Each number is 500 + 40 x the weight over its row's rms, rounded and kept within 0 to 999. Layers, rows and columns count from 0. Numbers have three digits each. The size before them is the row's rms in percent of the matrix's.

# down: layer 10 MLP down (transposed), 1216x448, rms 0.0788, rows 259-293, columns 112-167
# gate: layer 10 MLP gate, 1216x448, rms 0.14, rows 260-294, columns 112-167
# up: layer 10 MLP up, 1216x448, rms 0.134, rows 260-294, columns 112-167
down259 129:544458526494507522548500476437513486519429483506499509456471558479453511570461559484469463517503476443446560520494490548564575544540528565531527546435483556505424518456
gate260 114:494499480507539500500461505376446497528488484466485484473471484558441452449522541515456523502522480539459497462528549505484451526514465458548471507528466570521502494469
up260 109:502537510421553500441405527462507509480493553527554413483457466514500539527487502568414518535473575553493515520554514584417480480438515480500522582522506501531489450428
down260 106:484525622492475526487468513495503544472481494527546538518464501497540546449468500496490531502478495398511541349500418516488547486432549509540502553475509470549448486524
gate261 082:470450457484513538533549500465392473506440501481460463490481541509512495468436583453523449449517526444513564410497439512550454537518495480534478489428482469489607551539
up261 078:534545510492493470522509542552569504516529510513490482535540442412546509506547392517478505500484539499509461531486537441489540469491552446475485519511496459504483473440
down261 096:517540500513503476503462506527499560478479474487563528579475543468518525559555432528469489476517478555514446554491557441533493496480490458526503548487547399522564505454
gate262 123:482516484471486555498463520502404562538542504474503473482477494534483472561498539495540512483498535454480567496481430503542425482571487420532470467582444448477505481563
up262 116:518525519472518583507508523443545498422550525601542560512554581528494441520526436536557523540532511534517468502465500469496521519515476483540462499518452453486569430457
down262 109:456518580453417437486559498456489537440528480465506534515525518470586497524572492524431467524515525489521485449484530500491561484550564519527499541569587415527540466561
gate263 120:507524505482505463516505478494488537446468496498478572483500491502467519544535496536512473509497516482526522442479421462484436522487532516437439465487537458530493523476
up263 110:513434410493493442561446508534509490517480515610454557530445592487523482507543468504511500442526466531460580558511509507493510552473451603483474470517488486517485538477
down263 118:535520456437539545554497539484489529555537417560453490525534585411511501515521450439540540500559445576481529518432534549472504506491497543470529560536415495485481564496
gate264 086:505560524512465484537500534502499516532516505499511471590463518498514483484550443445538513509559425517484458518492467442523426466475521464412465463500471514476544512480
up264 086:469422532479514479465460481480514430524585485474536555486586404460479481496458528561572546485504488494491539432503524443537506539540467558549471495483501457499472486509
down264 089:506533529479531568508472474472509505459462523493465573507570504478493537533538424505436497500505456473524504614505460485489536471482472513528553520482557570514569485474
gate265 115:465526488509517505520510440547501572517483435563490517450535496527484532558479489514483513495499439423502517472478455438494525573489407453486564486505502539518440496533
up265 117:492486519517515430562493560450504450414447519496567520538468497511519516496481509436480478530456528474527497515504574513447476478458556534510478452503433571464532459513
down265 111:504538575469533519531500499509502490466456495557554555543566535493525503473476476508502462438499542442415489547540551521457537490481488436462502489476483506437543515520
gate266 098:462442428445449508521409446467543442452582430485518537475504428467525494527502479491448476407531470474477487557457531489539487527500524540488625468439561494546501478561
up266 100:489426497473506523510490495432558390510502474550485524532505525429488468515487492557426536522565449464482475464475429511521483531517540592519547439433496498503531540486
down266 100:454475570494578488527533520538429469529521497526499497552497479525472441536442426494450496405495450512530508432470481487486475435524472492487474476476469538510495543581
gate267 045:494512541510493486576485513503443488533511540513482527514464421505456580469437434488457432443486564493510541460544531511549498575504470484556502538482434567464497489508
up267 047:468539550528486474520498519464428506555509533567461520488499441515483575451411480436427447467489584517460529445506545498552442534514461523535480526475516616432474484489
down267 051:508472502446473467527481507464599493560521548505585467509541546581488525486439479470532482421506581565471419366523477478498482539452492519564548551458511593496443511495
gate268 076:529484496487521522474513540515488490412499459456494505476574506500527500435459503532542508459501486481552474492455494443435526529465480505442544544480484461369450550494
up268 078:478462553490458523504445512594574435523476513498556475562535529458473529552484551501544466600511538508465477458529473464552471559493531490484492521517506551457510451480
down268 078:536476517457521538530455561518505519536477542559481507507478512575546495584459491522495524455443493560529526453472505609468576596524504516465525490474458463451523533521
gate269 091:470545412536460512467394452470492459511481519501521439523520467508491526500451571536527494466556483513550529460508494488507529489497512484495515505508545465504458515549
up269 086:537472446505545537475478487473420447579444483488564495472518581547441567481569469526479438509488546453462545452526458548500519493486463522418496480506546512498553518513
down269 091:553523480527539529571541494484479468509481457430546522527439528463516565529427492568504512556489482513583536494458458509537506492488500544501454473463466474553431479452
gate270 116:570487460483532527511486535530472465481459447518521483481468507537484474513530512491523525420535546514488470498522433492448473531566437498493536458545486453506525582485
up270 116:550505552483523555531486450457590521499538465441519441523477488466512458449485398494441496579545520468474497481552506495499481454560518561545447513479479431508526543402
down270 113:509495513514553529523493437461545472499426480466509510441502511495501573519534507503543546490510449493486491435520493574513444483538458568560554483487477422535590486544
gate271 042:581565487541538520483498490559489491585509435467496568544504416511532532542524494444477530492497449513505524490437519459445482523501416553479522475533511536504503499506
up271 043:535516448549553476490496483476459470533490456487537504579480537571464511514432525429464524502463473471495450486470554502455538555485463421480550464505513517520492537459
down271 044:551461520446504478514543562464568541510468474490510501605482531475485529468502476498509553507512483446439496549527515529488550430494540534473513517488513530499467485485
gate272 088:565473507529518557581468529442567539521515566464562530457501420516488504466480529466414528484502546509473560473482465554533468465530482494465496525490488396425522508489
up272 092:569527530488486455507537529478580507504517540470560572505520406536496506548502582480492484545482554510451547511519524537490494467527467509488462545502517536430479510432
down272 089:401524498503469514512451497531484454514459429452480533555510493495500490523530496414559539444573443573514490448484499478475537575610478541524506545521593513502459501478
gate273 107:441526509471515483541511501497564444476463472520511557448429530521499577470520497536433509510501461509575467464490523469477562545528584444528480400515497523477504475471
up273 108:506455531515499469450516495477440505539511482527432504533421450514496560520534465509472489485526469562535520520454513537496553479483530523544522525448458546533526541480
down273 110:520492471531498477480479523516388510483454547525382426528419507504464537531533416512475540574500564572528522389416523465475544484519476489484498446453482481510525451483
gate274 053:473480493478462495556525551465527526498447494490498566517531425570538507433476473507482585507510492462531467496525474531366602407521488422556537517508459497461530521519
up274 053:515527481470454478444484480531487506513460489500576450514474593484493523511467507541530465472490465538479561487437478515520447592486518606480471478453546474543456510563
down274 062:559540526516425572512515521501460537552491353540523477556516520420537553476446510571509527417469484496436483509506514453480518520501464544501423513521519491539502490518
gate275 107:517468486547511488502443495464516505539540517472479545495501460523553448394525486474426458539484508515543469479398570472495510474505413558494461458488441519428512520442
up275 110:504547514544518511526516510552519528467528477492555437490426583519429552440472475524440527524484542447501441456596431480501497503536517546433458440456497511506495527494
down275 105:517535491548469547489493481511473570500453444533491499456507439490441476538541476472464542480470574470504534556521465484469558499545503467551497549560590486519549494551
gate276 088:535513432566529471521535558486551504471513523519520476371527528512558568488526561545503423504466502550495477455515478546438503482525538565522526559492533496458454563537
up276 085:462533508561482446516481572523448442472496525520513464450466551492550538445454542509446497422524520541515530498472454465512531477490490520465508485507414455515443475479
down276 096:454523530557460387554511555536504523470532500533542469479459501463562573481516518546486458528526455489560541441562487446427543480488531533550540520519463520489483435532
gate277 102:489513523559536554532471534484443433563458514538552545457502531532459439509443541417468533495456563604498538502505488434456458470484503505481472480495511474572491441509
up277 107:470547521523529493474510504529475499527545533549521497540506490532397518473413547548485595404529523539497470430519459437508512464498554511516467528544394423497503466518
down277 107:453490479530528475453541497445480515504523488482517524477465399485414482510475505542481479545556475498444536568564521470473480482530487424411494459497558518482518502479
gate278 095:493510467455541449416498609525446505497464519462432507473593459571485475517550509474495457472521539499503499491534491496522498458507503532511477475475476469584441438560
up278 099:535484563468482467418512478505511436469498556504468514530508468507495479553576487487481466568469578499527452549432606491514507523458528521502486437482465520474558471510
down278 093:504475547494475479505475400530513538478541517455490449546482485436481499493494506517484519457552452526505553510476524568504528548459492538570443516530586486493523502514
gate279 088:500526419523460479537505567524511466481439513529493465504520522554474525463502492555480529447481468443434500461490470542485480460486499497521532494498495439488479515504
up279 096:530573498497530450572473494382478512498458523522458449501480540466428491404496456474505531546548464441476469501565490559384547543546511537461504483551472494421523544501
down279 088:516466510525560462535469498445520458496486458546526555468473538485440520398468414504463539523528474508460528437499534498502508508542509566467534456466460514510493519456
gate280 092:511533503517508504520547509511517496504530547469465508464454496473493479475442474528430526494501487504517597453498497568514505527461455545576462462563464507523517533484
up280 092:445502469430542460513487484540555513456535514520428549406459465477569464528543578518491472507521525449506530495492506398566481481480505532495456433456429461515510561526
down280 096:468511406531406478508548535491431567531504498503509488487476460552499484482501473548501495554426488479484521450510443445485486506506502478479407560493497437516509473450
gate281 055:583539531514456517448562558512500476547505518473519469517528593488449555493571511542451508504484596533486459436573478471451489503490444473520475500452494464430517479546
up281 054:514589482564446545453501548426480498555475466513477545460485516556400557452520472581422505490480589478533481435611451535473461532520514455505539542461502523444511462518
down281 065:525508534484469487525491454450509489472474476492516482557478475527451457455454543493451495494452528523475545532520459517526446551448486506505542437493534547442464398523
gate282 093:496466506470575506511467520520446473489501523526477453483526526531433571471596465479414524418454501528498398479514526540493502463505521519487491489513488521435523529529
up282 096:522544520552474559514516490452559497487490459476588550513500474481527540481491528512495474569497521456464587521449530519563457538542497458505523506492566530531483496433
down282 092:461511553508490489503486539509449551506482455496444491469510566504530521460480428384474502512442504469478558565536433478552529477474504455484490428501503488517488503482
gate283 102:518477491416504520514469487496495442510449548466523552518428482491467433485538454469497511492504475507510472512467472506500473447562505536513553543545489499488500507507
up283 102:541515452484469537509460547461551473544546543497475475469519529566529535556452543494440493475544557484523467568517469426452455498496467452544483552507545484512515474494
down283 100:545467505444521462497502521532473551585460449527534497495516605463511610474524437495567514461430455479439520534504450503490454482494484459534590501451437510533446499400
gate284 102:545472443475510563488526487539464480498525548531469572533520487478461531486486406499548508427500508539521563528527516471470459549532468479514529572521522561506468490494
up284 113:489516491511543522458488457528431488429528490498490565479512500464466463501540435455510574507524498513534491563476483513478439525543461445500520570558468483503450475436
down284 104:470523451533580478488468533520534494498502491509461471512469563450525492514486465536522570508505525530545531272469517506460409530523414491531441539572533473530460518550
gate285 114:473522467484490546480481505485559571512541452489569473398547479546508517545507411510531499498438508569550531522489485463477561471505499522518579492540525507406524553609
up285 112:502450491530538479488491515444519561585522485496546452507538544467537523540483491520517464534476519486472531514466510536516519433570444442496552527546502515445495450502
down285 108:511496518480454436487539392522500514465468492531527473430472507479500445491469555403502482578501463489456574495522493541554505484551474547504483503514500483505458516514
gate286 102:528513465512498513513594436470517519535555487496444467500495511506442472503468511447452445445506478474493508525543483452521481460452548537520412550522463479452464541522
up286 100:494440503435586568450497494524493453498555581500511485471485598514481546505520486509535400568455533484546518497529478523440522515471407569584498535529476528439456487521
down286 098:567457462494625498449478485427494488455486388457511482508558603575507489474546455568573497554534456451541543421473543505499481516531477536511506542430453463502483491506
gate287 057:557457469464485488516456522473421446497494528568504540506543565501537478503501515436525551509405407448447488454511511493539530464516493408529484566578514517489528491439
up287 061:480565583505530513515521488499569520543485482442484510498468460531532531497525474537465466451532542525482501549553472490529450590477559519441496447434465522517499473546
down287 062:568568482506527512577572589441523433534504450532516532553500484542513540527455503513484506566444512583490542595497541551462450562546519458436469540554510541550485516452
gate288 042:532442544524487483445518476489544522550552494538476552574505483431406527481531495513523439480493501448531537496516464523438462485501483498591553544541478565539499461524
up288 043:495514561478530465443467510527514528575481506515438555509529474514457480479513434501462451475484490506547534534534466450473462444485464428506559539543509500559501477558
down288 043:582492495478542474481482494500520483487487517493535537485558500455471497524522536530506449491489519454558459466526490478466472499534475520499572512544492496570500486495
gate289 083:591501442554506422469512441483472474523549466495508497487498554489446442469532551540525520464468479464431516540504497522511476523496453492531505468509494458475497500420
up289 088:457467486440500541564514497487489551467483519461410516516503465478571508471461519481459549550566538517525479447546492502435495459537540450530481499551487467513513469474
down289 094:505479460439423539528504446591519545506499469478463498480488501554561503499486513434494472507487545593507474570461516465454535532506573481456488475500524493524530500498
gate290 111:442545416511494520455499512533527495520510493542445484512479481457560527462498498531514529390455449522514542464447520459492440550522466596495506572505468479553478545489
up290 118:512451484500470504450527498437464612538529513470539513512548497483506540503459528477507492548498526493452492497541539480465499502513485466546537520424575485538556484450
down290 112:482430466537516537445527495443501482513480481488475497528502476536533550516500516541461485491553491476409551484486417447438483501496510468479484491526545465488439594487
gate291 070:419458466462477550576501542428496501557492441474498476509516516527510496487386475496497517563528474536486535470511507496530428529500503474421525448551463481504520505469
up291 073:484476575462473431470488479521501474486467530427519505546537497399478468463532538512513541398513481508483541503470448467538529466460393475524510455515600509579416545573
down291 075:482526520433514535518433444486514549543506565542609480583518510471598492415487442498509549442533493482475531453487455429483467464467464541488438509504502498549461475512
gate292 121:418499558484466475544570531512506552615560502564538494464525515472500553501503465585509475475567595542480506463542508503430479522534488454484459490544440468481477542539
up292 106:485523504498567499517516473457539488600469490523529484530541492490464491365569484539492488520498422570538507538484437509456443534461470523463440491467536534485500546544
down292 114:464553456464539487487526509465467489527471487514470553504523503518461512440534489514483518512482483509471450533576467543453513433547500456511461503460512581489497434508
gate293 104:497483494528473436527451514615516586521509462524510494466480545484455552538481403536518480514459478552511581503540466500474523432425476530530474563561551498470436557510
up293 100:472489553547527537544555483461610509507468551424528467473468470458543492494466513562427423492507493462486521487533502425568567455532574522522485567458481454574512397476
down293 097:449515557471533478552510461477535484508444477432472501521440471507522513494511489493434525448474543459608449568506523512565517542483497449560520511489505436521502417464
gate294 084:511501443476473463474527508485447489524567470529508428471489477526558419497490532571526490446520432403444529471496515536513442420439519450530459475545538500418510511503
up294 091:569501462506450474466522494474428490506496457492480421488435481482573437472542550601495456443572428441512506495476505503559437440474517493494487471492519496494519508499